Part of a small language model's weights.
Size: 12 layers, width 256, 4 heads of 64, MLP 1024 SwiGLU, vocabulary 1024, 12.9M parameters.
Architecture: RMSNorm before each block, rotary positions, no biases in attention or MLP.
Training: a variant of SOAP for these matrices, 590M tokens, 4501 steps.
Each number is 200 + 20 x the weight over the matrix's rms, rounded and kept within 0 to 999. Layers, rows and columns count from 0.

# q: layer 8 attention query, 256x256, rms 0.153, rows 223-236, columns 0-255
# k: layer 8 attention key, 256x256, rms 0.159, rows 223-235, columns 0-255
q223,184,210,197,245,193,194,185,208,190,149,199,187,216,215,180,163,173,210,183,208,184,209,200,196,224,176,209,187,212,172,208,206,203,219,219,184,212,194,229,204,232,205,207,221,210,244,150,195,231,218,203,198,209,161,186,221,184,200,222,216,188,189,194,180,183,188,189,201,173,226,207,218,176,232,193,200,218,201,182,199,225,229,167,264,188,169,229,212,239,194,248,191,185,217,202,207,204,204,194,192,229,172,221,196,238,229,211,224,237,179,194,160,161,136,215,222,220,192,207,160,204,217,213,200,192,198,186,229,174,189,201,196,168,185,212,216,246,216,169,157,216,233,170,222,186,211,189,165,184,246,213,209,242,166,209,199,207,213,223,170,216,177,210,168,184,209,203,251,186,153,191,187,201,220,219,207,159,223,194,195,213,190,183,167,222,181,225,176,226,213,201,229,187,208,239,175,166,217,217,174,186,197,200,198,257,214,202,173,208,200,192,191,205,221,222,226,218,200,208,213,181,223,169,184,195,190,212,195,205,207,195,153,212,216,221,212,174,175,229,233,183,142,206,218,170,176,190,156,205,225,186,246,233,174,209,184
k223,190,186,175,223,165,230,197,226,198,186,247,168,263,192,204,181,174,185,163,226,236,194,180,190,244,190,220,175,203,195,155,186,192,176,227,194,201,202,211,232,191,227,204,186,204,235,193,202,186,164,197,222,217,164,199,179,171,177,235,193,187,201,210,218,217,203,221,179,172,229,142,252,196,221,158,215,222,203,186,206,186,206,189,218,201,206,164,205,226,193,232,154,217,214,175,226,162,184,207,187,214,226,223,194,224,222,160,197,196,189,170,176,218,158,222,214,228,187,207,178,209,180,204,195,185,205,173,242,225,221,192,215,150,206,201,238,223,202,177,161,174,226,174,185,208,183,187,237,211,222,188,219,184,171,177,234,229,217,244,177,199,181,228,182,194,230,161,241,148,180,175,209,225,234,207,179,150,202,195,222,170,194,200,178,212,222,194,199,228,262,208,173,180,196,251,185,182,168,240,177,166,225,150,205,217,199,198,163,219,245,198,272,215,223,219,192,219,233,173,219,222,242,197,202,201,234,163,162,259,215,179,192,208,213,191,207,206,184,225,212,207,183,204,165,186,207,159,193,190,233,168,238,192,147,226,189
q224,205,195,216,189,206,197,205,191,210,229,198,202,212,204,202,189,194,197,185,224,191,184,199,199,183,201,196,204,207,206,204,190,210,216,221,211,208,192,179,186,209,211,211,202,223,203,203,159,234,181,162,177,177,209,208,203,206,192,209,197,190,204,213,194,203,222,197,190,178,187,203,205,215,204,199,213,189,196,214,218,194,207,213,217,198,216,204,229,197,201,203,194,208,201,207,199,189,184,202,198,214,189,209,199,212,156,201,185,193,222,194,192,197,208,205,219,160,216,196,207,192,206,211,186,209,183,213,217,183,194,189,197,211,211,202,208,198,202,199,210,209,196,212,207,201,215,203,215,212,195,210,208,206,205,213,190,185,188,193,212,178,216,191,198,181,182,188,203,191,203,214,185,197,203,211,196,222,184,212,185,195,206,206,182,203,183,183,194,173,212,197,213,199,196,196,175,199,198,204,188,213,183,206,184,214,196,191,189,191,206,199,207,186,192,177,179,175,219,208,177,198,176,182,183,207,220,217,202,196,191,189,192,204,208,205,177,183,185,214,201,212,193,198,190,225,195,214,208,206,189,217,209,219,192,205,196
k224,218,201,198,201,202,176,193,185,209,181,209,220,194,207,214,216,209,208,207,193,225,222,196,196,201,204,202,207,209,202,186,196,216,198,207,194,192,201,202,190,186,197,179,202,214,211,179,217,197,203,214,205,229,217,211,202,194,201,192,220,209,194,211,176,197,205,199,205,198,220,201,189,200,216,197,191,202,204,181,175,211,192,203,185,205,208,211,205,222,205,199,186,209,189,191,200,202,204,190,193,205,204,197,209,207,190,207,206,211,195,206,183,191,201,205,183,194,205,185,191,186,198,197,209,183,177,187,166,193,219,208,201,198,191,193,194,201,207,192,193,194,187,184,192,200,208,184,203,196,186,189,187,203,198,183,194,205,195,195,200,211,215,210,207,195,208,206,197,212,198,212,203,200,191,189,216,204,208,211,218,194,204,210,191,185,210,187,192,190,192,197,210,221,216,209,201,167,195,203,197,191,208,189,197,214,207,194,207,184,209,184,187,201,222,199,193,205,209,207,195,198,213,195,217,189,197,209,188,200,197,197,208,193,202,192,209,188,193,199,217,208,200,201,195,184,226,197,199,211,219,195,188,205,189,204,184
q225,197,208,167,186,196,203,209,197,191,177,184,201,206,200,195,219,193,184,220,188,195,197,198,188,187,197,199,175,211,189,200,212,202,186,175,181,184,205,221,228,169,192,184,186,191,202,205,196,190,213,218,206,217,185,193,187,187,190,194,209,204,213,203,215,206,194,191,196,213,204,190,215,184,209,190,188,193,215,195,166,188,182,181,184,183,180,212,183,207,193,206,221,219,191,194,213,188,197,205,199,217,205,179,211,207,218,205,194,208,193,215,234,196,205,189,191,236,184,213,207,224,170,182,209,201,188,183,184,220,193,195,230,179,199,207,189,210,192,189,197,211,181,174,206,195,206,205,188,177,212,178,196,183,213,179,213,208,200,199,178,212,180,208,207,203,196,191,216,212,195,209,191,198,187,202,199,196,215,182,192,206,224,187,215,200,200,202,219,231,212,189,197,168,185,217,207,215,201,214,207,196,194,186,199,206,202,203,208,205,212,195,200,220,225,207,208,214,203,195,217,202,216,208,202,217,154,187,204,210,232,207,190,197,180,205,186,198,196,221,192,215,195,193,213,187,193,173,177,197,203,192,192,180,200,196,202
k225,200,209,198,223,205,186,209,197,200,217,202,188,196,207,195,209,203,206,184,194,195,211,194,200,202,220,194,200,189,220,196,207,209,203,181,212,199,183,215,189,211,198,173,199,215,202,218,194,188,184,200,209,206,201,197,213,216,196,193,201,198,210,188,218,206,186,203,205,210,208,196,185,214,192,193,198,206,213,224,184,188,197,204,191,176,197,187,202,200,199,207,204,211,213,207,201,192,207,213,191,202,207,204,193,199,188,197,214,207,208,196,205,185,184,205,202,189,215,177,186,213,200,209,194,216,203,207,212,200,219,211,178,202,192,194,193,204,216,180,212,192,207,203,199,192,188,215,209,206,194,191,210,214,196,223,214,207,199,197,218,232,201,199,217,212,194,209,200,177,208,179,219,186,195,206,209,184,180,225,180,179,199,192,193,193,211,205,184,197,203,199,201,214,193,171,208,208,214,203,196,205,208,197,189,193,207,214,199,199,198,201,204,184,208,206,206,194,200,214,214,208,219,213,204,192,205,212,218,199,196,195,214,195,215,190,214,203,185,184,206,180,192,188,210,212,208,188,197,196,175,192,215,214,182,217,193
q226,188,203,201,197,202,193,224,193,196,210,204,177,191,210,200,179,193,198,183,213,187,210,203,201,211,224,206,222,197,192,208,195,198,200,213,215,190,161,202,195,194,194,225,213,190,206,181,175,222,172,191,174,191,213,202,215,202,197,198,194,213,194,212,200,204,206,200,221,188,202,207,186,211,176,211,213,196,186,214,206,200,214,198,212,207,212,183,207,200,203,181,199,211,206,212,180,200,203,222,193,191,207,198,196,223,183,203,201,184,216,169,186,187,210,197,239,177,208,218,213,199,203,208,199,205,201,176,194,201,191,201,197,213,209,184,206,217,192,200,195,210,217,216,197,204,209,208,206,196,193,214,193,205,192,215,175,202,215,199,205,171,200,215,209,194,207,222,219,211,197,180,197,186,208,199,200,215,207,217,186,207,187,196,197,219,204,186,182,184,202,203,193,194,199,195,196,193,196,207,216,177,183,210,170,209,190,188,200,203,186,190,197,208,196,187,187,185,190,217,177,201,198,183,194,187,226,198,198,200,194,197,189,199,183,214,176,208,216,189,211,219,203,222,200,212,198,212,220,208,208,197,195,221,197,212,212
k226,189,200,206,199,204,185,188,196,197,173,178,195,209,196,200,221,238,194,211,200,217,204,192,189,212,185,209,187,212,212,202,215,195,217,201,215,197,228,193,208,179,218,200,210,199,173,192,229,207,193,213,201,201,192,212,200,209,191,185,206,209,215,224,194,205,217,203,211,228,207,177,189,208,216,205,191,198,206,190,222,202,204,212,205,191,209,214,202,206,206,202,182,195,198,194,204,209,208,198,206,209,195,233,196,189,175,207,198,203,187,203,209,185,198,190,186,199,200,192,203,200,189,215,201,178,180,196,194,209,208,201,218,212,186,205,196,180,203,185,206,194,196,182,206,190,195,193,165,205,201,196,207,193,189,176,192,206,187,208,205,209,196,202,192,219,188,202,177,192,198,198,189,191,205,191,205,206,210,196,224,217,214,202,189,190,188,191,189,177,198,211,187,191,212,199,200,197,203,208,200,215,192,210,193,198,203,212,218,192,200,210,187,196,211,219,195,209,198,207,192,210,184,194,186,213,208,196,193,218,189,205,200,178,179,200,206,185,204,203,203,183,202,182,194,181,221,221,207,205,205,206,187,193,199,199,191
q227,196,209,182,183,168,179,205,217,191,172,210,196,202,200,178,201,198,202,213,186,213,182,213,199,205,197,211,193,193,200,196,215,201,188,192,180,194,203,205,202,197,176,203,201,185,210,212,193,206,189,224,220,203,195,219,206,177,192,188,189,206,206,182,212,201,174,209,205,206,188,184,194,205,196,179,182,217,201,203,182,200,189,196,182,191,186,187,197,181,197,201,235,191,177,187,200,185,180,196,204,226,201,196,210,211,210,195,193,214,182,205,203,187,222,188,169,215,184,218,191,207,199,203,220,202,205,206,209,195,188,207,206,191,203,190,191,181,203,185,194,191,190,185,210,199,190,176,199,187,193,194,224,181,190,182,187,217,191,195,182,227,180,206,191,226,202,188,172,194,212,190,199,194,200,204,199,192,213,210,192,206,213,184,218,192,209,202,186,224,210,173,190,175,188,198,188,217,210,211,193,206,203,210,206,191,203,192,224,220,211,193,188,201,213,213,211,209,193,198,206,182,188,202,193,211,169,192,214,202,202,205,192,192,199,189,224,203,195,197,192,227,201,219,204,195,211,200,203,186,198,177,186,196,208,195,210
k227,198,188,203,199,208,234,199,221,202,190,218,213,195,199,191,202,185,178,208,188,186,206,192,202,217,191,193,210,216,199,196,209,191,204,192,231,217,200,216,190,197,205,185,195,210,161,222,191,162,200,204,192,198,184,185,192,191,220,209,196,207,196,193,196,189,210,200,198,194,212,197,207,188,199,183,197,196,211,201,210,179,200,202,185,192,200,215,195,189,224,186,205,180,192,223,188,198,220,219,187,212,221,181,190,212,208,208,217,202,195,207,217,208,193,190,221,195,208,205,211,213,221,197,209,216,201,208,188,231,200,192,197,187,174,217,192,216,198,225,210,182,179,204,211,186,205,208,210,214,201,179,216,179,207,217,194,219,200,201,212,190,217,170,209,206,226,193,216,214,193,194,189,186,199,204,184,209,192,210,207,186,201,197,204,190,202,191,199,200,219,197,209,206,198,212,199,196,209,205,208,205,202,186,223,205,198,229,189,198,176,191,203,212,211,211,190,203,193,215,203,192,221,205,218,215,201,216,199,203,223,204,191,192,200,181,191,214,203,205,205,173,208,200,198,200,191,197,204,184,196,215,192,182,206,224,181
q228,180,181,193,214,213,196,198,215,191,200,210,196,193,201,196,183,196,175,189,192,185,201,202,205,211,203,211,205,207,196,194,191,184,199,206,203,192,198,204,207,189,195,210,204,197,205,181,214,200,191,181,190,202,189,197,211,206,195,218,221,206,194,213,185,215,213,202,217,182,205,197,191,173,203,199,213,174,216,211,216,187,211,199,215,197,233,198,197,228,203,193,177,201,209,206,189,223,220,209,197,188,199,205,191,201,198,213,199,209,190,187,189,201,193,223,217,199,211,193,196,203,204,215,211,197,196,195,215,187,175,206,217,200,209,199,200,216,209,199,196,201,228,198,196,192,189,207,224,211,213,188,186,214,183,212,212,189,205,202,196,200,197,217,194,196,188,199,225,174,191,187,206,208,213,220,174,222,214,196,230,173,201,180,189,216,211,184,178,185,196,203,200,207,209,175,209,201,198,209,201,178,191,180,181,185,200,200,184,210,186,187,204,210,194,200,185,218,218,205,215,204,222,201,208,179,214,205,207,202,186,190,194,193,218,219,200,207,212,213,217,225,206,214,194,231,183,200,200,189,192,195,215,207,199,198,179
k228,199,226,199,196,199,203,217,184,205,210,216,210,208,189,217,180,194,218,182,202,203,201,205,200,209,187,191,204,211,195,214,211,206,212,207,199,190,204,186,208,214,201,201,207,193,198,204,181,204,182,224,194,195,207,184,198,202,220,197,199,223,192,215,208,204,194,195,203,219,207,195,167,198,185,208,198,225,187,193,191,211,200,200,197,179,201,217,197,197,184,189,209,194,205,210,203,188,194,193,197,211,192,214,207,197,232,188,197,200,202,178,188,204,204,209,198,227,199,217,173,172,186,180,191,217,218,192,200,224,194,212,185,197,216,200,190,199,192,233,199,188,179,209,208,191,209,202,194,197,188,200,219,194,185,192,181,218,219,202,192,208,194,209,175,208,203,211,190,207,210,204,195,196,201,178,224,213,184,192,198,217,196,220,213,197,192,191,202,189,194,199,189,205,208,211,185,205,202,194,243,191,197,202,220,188,183,209,217,182,219,195,181,198,202,209,205,218,173,186,207,178,207,212,206,218,202,189,201,205,197,225,195,203,216,208,201,193,204,170,171,203,209,196,204,194,197,199,193,192,197,210,217,182,221,201,200
q229,210,198,210,196,192,209,207,192,200,202,209,226,210,201,200,196,213,224,212,205,196,189,183,196,205,209,194,206,221,227,224,190,209,199,199,171,219,205,200,214,217,205,169,208,192,198,207,225,196,222,194,213,208,219,218,190,205,178,202,212,192,205,189,197,198,186,198,200,191,194,206,189,229,216,203,203,191,207,184,190,197,177,213,198,197,191,196,198,193,200,194,199,189,187,184,205,179,196,193,219,182,180,214,219,184,205,195,186,202,181,202,209,197,186,173,197,225,186,207,185,191,199,176,195,207,209,220,189,218,211,191,219,169,202,198,180,208,217,203,205,200,179,190,200,192,205,219,206,202,210,211,215,193,203,198,204,200,200,223,173,192,206,194,195,198,205,191,201,220,215,227,218,203,208,179,211,185,183,188,187,220,197,229,211,194,195,228,216,218,205,200,201,204,203,211,190,194,206,187,206,212,190,193,229,215,214,221,201,230,212,184,206,181,201,205,203,206,213,202,188,219,215,200,196,202,181,183,203,209,183,222,219,181,210,190,180,197,189,171,206,173,187,197,190,196,210,187,183,203,191,200,211,198,197,215,214
k229,210,177,211,203,184,166,190,188,184,195,208,177,183,216,202,188,188,207,208,224,190,223,204,218,185,216,193,193,209,203,182,193,195,187,182,185,190,215,190,184,190,181,195,193,198,190,209,209,178,199,178,203,197,207,181,177,194,194,202,205,180,175,191,206,214,180,218,171,175,183,204,199,203,204,202,222,191,200,193,189,184,178,182,193,208,213,223,207,181,206,200,202,212,207,199,183,236,191,216,180,180,194,178,195,200,198,208,222,226,199,204,194,200,213,217,172,194,207,160,220,192,202,197,200,188,186,198,194,197,204,196,210,201,193,190,210,163,174,209,227,182,191,183,193,227,188,201,192,203,179,189,184,201,213,200,178,211,196,192,194,206,200,195,205,197,225,204,206,195,198,216,207,180,222,205,197,212,225,222,201,231,214,172,187,201,212,187,187,192,195,209,179,217,202,185,192,186,184,209,183,201,223,186,181,201,206,176,182,205,211,201,200,209,225,201,199,180,217,208,222,198,180,201,204,209,210,196,195,201,213,185,189,197,203,199,202,199,213,210,198,204,189,206,195,193,206,205,196,212,207,198,205,216,193,210,216
q230,195,187,181,222,229,209,208,189,164,225,186,195,186,188,232,194,183,181,193,228,207,201,186,179,203,189,192,203,207,203,213,193,184,210,203,188,198,196,194,185,234,217,214,197,213,191,223,216,209,216,175,176,212,201,204,219,202,197,194,202,211,213,228,204,192,208,195,203,174,225,203,218,203,204,222,209,198,185,176,232,214,226,205,214,204,231,196,223,214,219,195,164,193,214,215,207,202,197,202,207,206,189,230,199,203,192,191,219,187,208,202,198,188,187,198,215,181,222,182,173,191,206,207,196,204,153,208,212,178,186,197,190,186,200,182,193,209,194,220,206,215,208,211,226,204,189,221,219,192,228,187,200,209,212,204,226,204,205,199,226,193,206,200,170,167,223,203,190,179,183,195,196,211,216,214,217,203,188,222,216,202,214,231,209,196,204,218,199,196,175,188,199,225,207,219,197,181,173,184,214,204,206,210,187,197,220,221,183,186,188,186,207,209,180,184,197,182,217,204,183,223,213,184,225,193,220,222,223,202,195,191,217,210,182,182,184,200,193,202,204,177,192,219,195,214,188,211,209,212,197,208,232,202,203,203,180
k230,202,222,186,182,165,174,208,189,216,196,217,189,217,181,198,196,210,211,190,209,199,194,198,229,202,189,237,214,188,193,192,200,207,221,224,213,176,192,192,201,204,203,224,204,230,202,214,193,199,185,184,201,202,216,193,183,197,192,222,195,185,198,194,203,193,205,195,179,202,192,200,173,211,193,225,215,215,186,227,207,196,216,183,220,173,179,221,206,209,205,191,183,187,209,191,199,180,194,190,202,177,178,195,219,199,192,189,192,193,201,159,180,217,182,204,208,218,203,208,196,194,209,205,207,195,212,201,208,203,207,190,174,215,196,217,187,202,215,186,188,192,185,201,188,194,195,218,204,189,192,223,203,198,195,188,198,187,217,203,196,201,216,227,214,194,186,184,203,209,210,192,187,215,184,177,208,194,213,212,187,182,180,206,215,196,192,174,195,191,191,193,219,186,199,203,197,191,195,205,195,197,188,207,203,168,190,190,205,217,218,203,198,213,207,200,217,212,207,163,217,224,199,209,204,173,196,207,197,192,167,186,184,209,220,217,203,213,205,192,192,176,213,186,209,190,184,202,210,196,217,204,214,210,201,190,220
q231,210,190,203,207,211,184,203,198,203,181,172,202,196,203,197,189,179,210,208,193,220,161,194,199,199,186,189,189,205,200,217,176,216,193,208,208,222,199,185,197,232,249,195,204,217,217,203,209,174,205,202,187,210,226,209,190,189,193,214,196,196,224,200,193,203,192,214,197,194,193,201,188,224,202,211,200,214,205,202,209,201,184,208,186,189,193,201,204,207,198,196,190,207,188,193,217,208,186,197,214,196,183,227,206,193,207,235,213,216,169,203,186,196,174,178,184,212,213,201,183,179,207,209,215,222,207,221,201,183,226,165,191,193,223,223,185,204,216,216,193,196,189,194,196,189,213,220,187,196,223,205,216,197,217,208,206,225,207,188,203,196,234,219,204,198,192,198,197,208,194,214,190,208,221,211,216,175,178,204,195,202,197,234,176,216,211,202,197,197,194,201,216,194,200,216,200,210,161,190,201,204,189,217,196,229,197,194,201,191,211,203,207,202,227,208,172,220,214,202,204,200,203,198,209,203,207,197,198,227,216,177,197,202,182,222,193,199,189,191,171,214,208,182,204,193,206,201,172,190,237,201,214,198,210,206,204
k231,209,205,203,213,219,152,198,141,189,203,190,193,220,195,226,228,163,188,216,216,223,208,198,212,204,212,203,191,195,192,180,233,212,203,201,214,212,181,241,220,193,192,211,195,239,220,197,209,189,203,194,179,203,204,202,214,201,185,216,225,193,174,196,216,193,200,182,233,199,225,205,171,200,185,225,209,192,220,187,213,201,191,185,203,198,211,229,201,223,225,218,182,201,206,194,219,208,199,197,193,207,198,185,185,210,184,182,176,224,205,192,193,184,213,199,177,215,209,200,201,226,201,214,216,188,198,191,223,162,181,185,175,213,187,196,191,194,198,170,205,192,184,229,199,197,200,192,200,220,195,199,174,195,174,200,171,192,197,210,204,212,189,204,240,187,204,213,186,212,199,199,188,213,199,199,203,214,237,210,217,214,188,182,207,200,212,194,206,170,204,219,209,180,203,194,219,189,194,195,225,199,191,237,191,169,222,199,202,192,206,200,219,205,197,226,212,193,214,214,217,191,180,203,220,205,207,215,232,192,209,226,215,199,190,182,210,213,184,185,202,182,204,203,187,219,197,205,181,222,206,215,220,210,193,214,207
q232,198,191,181,210,210,221,213,181,187,211,176,172,172,165,208,187,174,203,196,237,203,206,231,211,191,183,191,202,208,210,207,181,214,206,200,211,222,187,197,187,227,217,209,175,213,222,176,202,208,215,195,218,193,206,218,216,202,186,202,198,199,182,210,188,205,194,197,201,192,221,214,215,202,209,219,212,232,186,207,206,226,196,184,228,180,216,210,236,189,196,217,150,237,223,218,224,211,196,211,225,225,199,227,192,180,204,216,189,187,169,208,186,210,209,210,183,191,221,196,189,177,228,198,181,212,185,181,215,176,181,169,177,216,204,194,190,205,202,240,201,223,197,191,215,210,207,229,196,203,225,208,190,179,218,214,214,191,207,196,216,177,206,196,187,173,206,204,194,205,160,193,197,225,214,195,207,184,185,193,221,205,212,197,199,216,200,203,208,198,213,193,211,202,205,220,203,165,166,210,187,207,206,205,179,214,200,182,194,179,185,193,229,226,198,205,178,192,200,227,207,182,192,200,209,190,230,197,221,206,193,203,204,222,168,208,166,184,193,190,185,235,222,226,201,202,203,210,222,214,216,208,195,203,213,207,179
k232,204,196,227,185,205,181,181,168,196,196,181,193,197,178,196,212,200,198,192,212,205,185,174,202,200,200,205,212,162,177,191,192,193,199,229,193,193,192,176,189,183,188,197,215,212,179,197,215,173,202,200,203,200,187,208,195,206,189,206,218,191,196,196,220,191,209,183,199,203,209,214,193,199,213,221,181,166,213,219,192,183,216,206,223,197,221,213,203,205,208,205,193,190,216,180,205,183,191,200,158,193,208,172,205,197,177,200,195,204,199,214,179,208,214,215,190,235,200,195,216,203,186,212,195,207,209,189,225,193,191,188,218,186,193,178,185,180,182,187,192,179,219,211,215,198,194,147,205,195,184,198,189,209,180,198,208,203,190,178,198,170,202,219,197,205,198,185,207,202,210,213,176,203,192,185,201,215,190,202,186,170,195,163,230,188,196,200,181,187,213,197,233,171,202,208,200,209,189,202,200,179,201,220,195,170,205,210,217,172,199,201,197,197,200,207,209,206,208,213,204,181,194,190,223,167,204,206,204,195,183,204,221,192,198,209,224,216,202,203,200,207,214,193,198,183,209,195,181,221,193,211,203,225,175,152,199
q233,208,201,195,212,220,176,213,178,177,203,199,196,231,209,201,195,189,210,213,193,226,213,198,210,185,204,204,201,212,194,199,191,206,196,188,240,211,191,197,178,195,197,204,219,206,193,211,195,184,210,187,200,177,192,210,204,196,212,195,217,169,218,186,212,183,231,193,219,208,191,192,203,196,223,190,194,200,214,195,191,213,217,212,196,189,188,215,199,203,204,194,192,191,202,200,196,198,211,184,163,190,188,207,206,188,204,206,208,202,193,188,180,212,214,203,172,201,210,188,175,230,202,198,167,201,199,215,212,180,217,195,214,188,191,189,189,213,200,212,226,197,221,217,204,189,176,173,205,204,172,176,178,225,231,194,211,216,207,224,205,228,172,212,220,195,223,195,201,179,186,193,175,219,187,205,198,208,191,215,182,223,214,217,187,191,173,206,198,186,209,201,204,182,171,229,193,182,194,208,205,211,218,216,182,185,210,207,192,205,199,189,223,215,203,197,200,192,186,191,196,179,224,216,207,198,208,192,220,205,195,185,202,195,171,187,176,214,177,217,182,168,180,203,211,211,176,157,190,197,203,203,231,200,185,208,192
k233,179,177,207,230,212,196,198,192,201,201,183,185,205,186,191,216,209,188,203,195,185,201,208,206,218,203,218,202,173,192,197,219,192,200,206,195,163,210,182,244,211,202,205,208,193,196,168,195,217,181,200,209,221,179,179,193,207,188,203,183,203,212,220,216,206,207,218,171,207,179,214,195,184,178,192,199,188,205,220,208,171,232,187,225,183,212,204,186,204,174,202,236,215,198,212,196,197,207,198,233,197,198,193,202,202,209,204,191,218,188,237,175,193,214,231,227,200,223,200,221,199,208,211,228,195,229,217,180,216,197,210,200,205,198,202,197,185,216,201,202,201,162,177,200,208,196,215,181,192,223,169,202,209,204,208,195,215,182,183,199,216,213,210,208,186,170,213,168,188,212,179,195,178,197,201,184,192,194,218,182,203,173,211,179,176,178,224,213,194,185,229,198,233,217,209,227,204,198,186,216,174,210,212,221,196,214,157,195,219,197,213,170,189,200,196,213,214,199,203,196,206,185,190,196,199,230,230,201,199,220,190,186,202,224,196,196,220,210,209,210,221,219,198,178,232,178,213,230,215,196,202,180,196,204,224,224
q234,194,187,212,218,240,218,202,182,218,204,203,197,212,201,211,221,224,178,238,197,207,204,209,209,192,188,198,210,225,183,202,236,202,195,199,211,188,189,200,202,156,200,203,214,221,157,188,179,196,194,191,199,186,195,206,197,196,219,203,206,181,220,208,235,184,213,198,216,202,200,223,210,194,211,200,209,176,223,187,220,190,190,209,241,223,205,253,195,192,221,207,192,193,200,203,177,200,188,203,191,184,195,191,173,206,212,216,195,207,230,193,203,202,213,204,227,175,217,176,181,215,202,193,198,201,196,233,226,194,180,211,208,178,207,179,189,218,210,224,239,230,196,210,193,195,191,207,206,213,198,211,187,225,208,186,214,188,173,188,216,180,178,213,206,204,198,189,220,195,194,181,177,211,201,186,189,210,191,212,200,211,201,174,182,204,202,171,179,183,210,190,189,192,202,215,195,209,177,200,205,182,208,197,162,174,184,200,200,203,205,195,183,208,187,191,172,190,189,208,194,204,203,193,201,233,213,192,201,205,209,192,205,208,221,236,175,205,192,194,207,206,180,178,186,211,177,201,201,196,173,213,225,221,182,210,167
k234,195,222,188,190,200,210,194,180,194,216,181,198,188,190,206,183,179,203,195,216,181,197,225,186,197,197,199,200,182,207,192,200,208,192,205,214,201,186,213,193,197,200,219,198,198,202,203,199,223,193,198,170,205,187,163,192,204,198,211,201,195,202,210,162,188,192,205,211,184,205,222,171,179,172,222,206,222,193,199,191,191,189,196,191,222,201,203,185,224,183,215,167,209,200,193,208,188,236,173,194,184,168,200,227,214,207,196,214,200,181,182,175,198,196,192,191,198,195,190,194,196,188,218,189,171,216,221,198,218,217,226,196,183,192,172,213,190,217,211,184,175,215,175,183,189,203,214,185,223,180,188,197,199,175,203,219,195,223,198,194,198,206,223,206,213,190,207,213,180,188,171,225,196,197,207,211,196,197,191,199,207,199,216,204,194,192,190,199,164,204,193,204,217,215,193,197,196,191,200,228,181,211,178,207,223,189,171,203,205,200,166,202,230,208,183,197,199,236,187,219,197,196,204,182,209,203,185,208,219,185,233,212,194,158,209,175,203,204,203,214,204,195,196,199,187,184,195,211,202,209,225,199,151,181,233,194
q235,196,209,205,213,241,200,225,218,178,218,206,224,183,215,214,196,167,189,214,195,195,192,194,179,199,174,189,196,203,191,208,203,207,179,198,212,208,184,204,201,222,219,214,212,212,210,195,198,198,210,211,199,192,224,181,214,187,207,205,183,197,219,216,188,188,226,207,203,193,211,198,177,204,231,186,186,226,199,184,193,215,194,205,212,194,178,214,205,207,206,197,176,182,216,210,187,203,185,194,194,214,179,176,180,205,217,236,209,208,229,204,215,187,192,186,222,233,208,208,205,183,201,224,223,204,184,208,211,200,199,201,229,211,210,217,188,213,209,198,190,217,188,221,176,194,186,217,219,211,225,168,192,177,226,201,203,209,198,183,197,218,200,198,193,185,208,212,192,232,194,227,176,181,190,178,206,208,188,210,207,218,220,213,206,198,202,173,191,169,193,213,222,186,226,197,194,199,187,207,212,199,185,203,193,220,198,203,189,183,210,201,207,200,206,180,168,202,210,213,197,186,206,192,210,192,224,200,193,199,185,200,168,210,182,195,204,191,208,213,185,187,215,193,204,211,191,183,173,183,224,216,205,206,213,200,180
k235,193,209,221,194,218,223,190,193,196,189,197,191,215,194,198,190,204,209,195,177,190,227,192,212,228,225,213,186,195,183,180,232,212,199,201,185,180,227,195,185,189,202,229,181,185,164,198,197,215,196,163,177,204,202,189,171,188,206,203,202,205,167,198,174,209,165,232,178,176,203,175,185,213,188,191,228,212,231,202,203,202,180,169,213,218,207,189,152,209,191,219,200,224,187,208,193,202,236,203,204,190,212,224,234,185,192,201,229,203,222,194,182,257,182,211,202,197,193,205,157,224,206,184,183,179,193,183,193,186,210,207,211,190,186,197,219,210,213,212,196,212,223,217,203,186,231,217,202,219,185,198,198,195,217,180,151,199,218,192,210,187,162,210,197,209,205,185,236,215,244,223,189,197,199,243,204,210,249,205,217,229,183,184,216,228,182,207,184,174,185,204,183,235,179,209,196,201,198,212,186,180,205,197,219,210,211,183,212,196,207,192,190,227,183,219,188,217,197,213,185,230,199,218,209,175,220,209,165,207,209,243,193,193,191,216,177,201,180,204,202,211,194,173,197,187,214,241,209,213,187,201,174,188,197,217,189
q236,230,240,194,193,223,172,221,176,200,215,157,217,166,210,177,191,178,237,215,213,215,202,245,217,195,202,233,195,221,220,207,161,221,210,166,210,191,203,204,184,222,209,221,184,196,211,205,182,202,216,182,192,199,195,200,226,199,189,212,201,203,203,192,153,206,214,175,220,220,227,190,176,211,210,179,206,211,203,184,207,187,163,211,190,183,217,213,193,219,214,180,203,218,202,192,236,197,195,195,209,211,194,215,209,217,213,226,188,217,187,227,210,216,212,202,171,211,183,219,163,217,210,228,201,199,215,184,206,171,216,180,182,224,224,194,164,201,197,192,207,232,220,209,204,187,200,194,171,192,160,229,186,206,226,212,187,221,192,187,211,198,204,209,199,224,237,195,234,218,177,210,204,206,207,201,186,217,194,179,162,220,208,211,176,189,212,196,214,189,209,233,195,169,203,175,218,171,194,181,239,235,209,188,193,220,178,217,256,132,193,207,242,214,204,213,216,226,180,205,189,213,165,212,246,209,222,190,194,221,189,199,211,177,188,227,209,176,169,202,199,238,214,213,173,208,205,188,163,190,211,198,176,208,220,185,215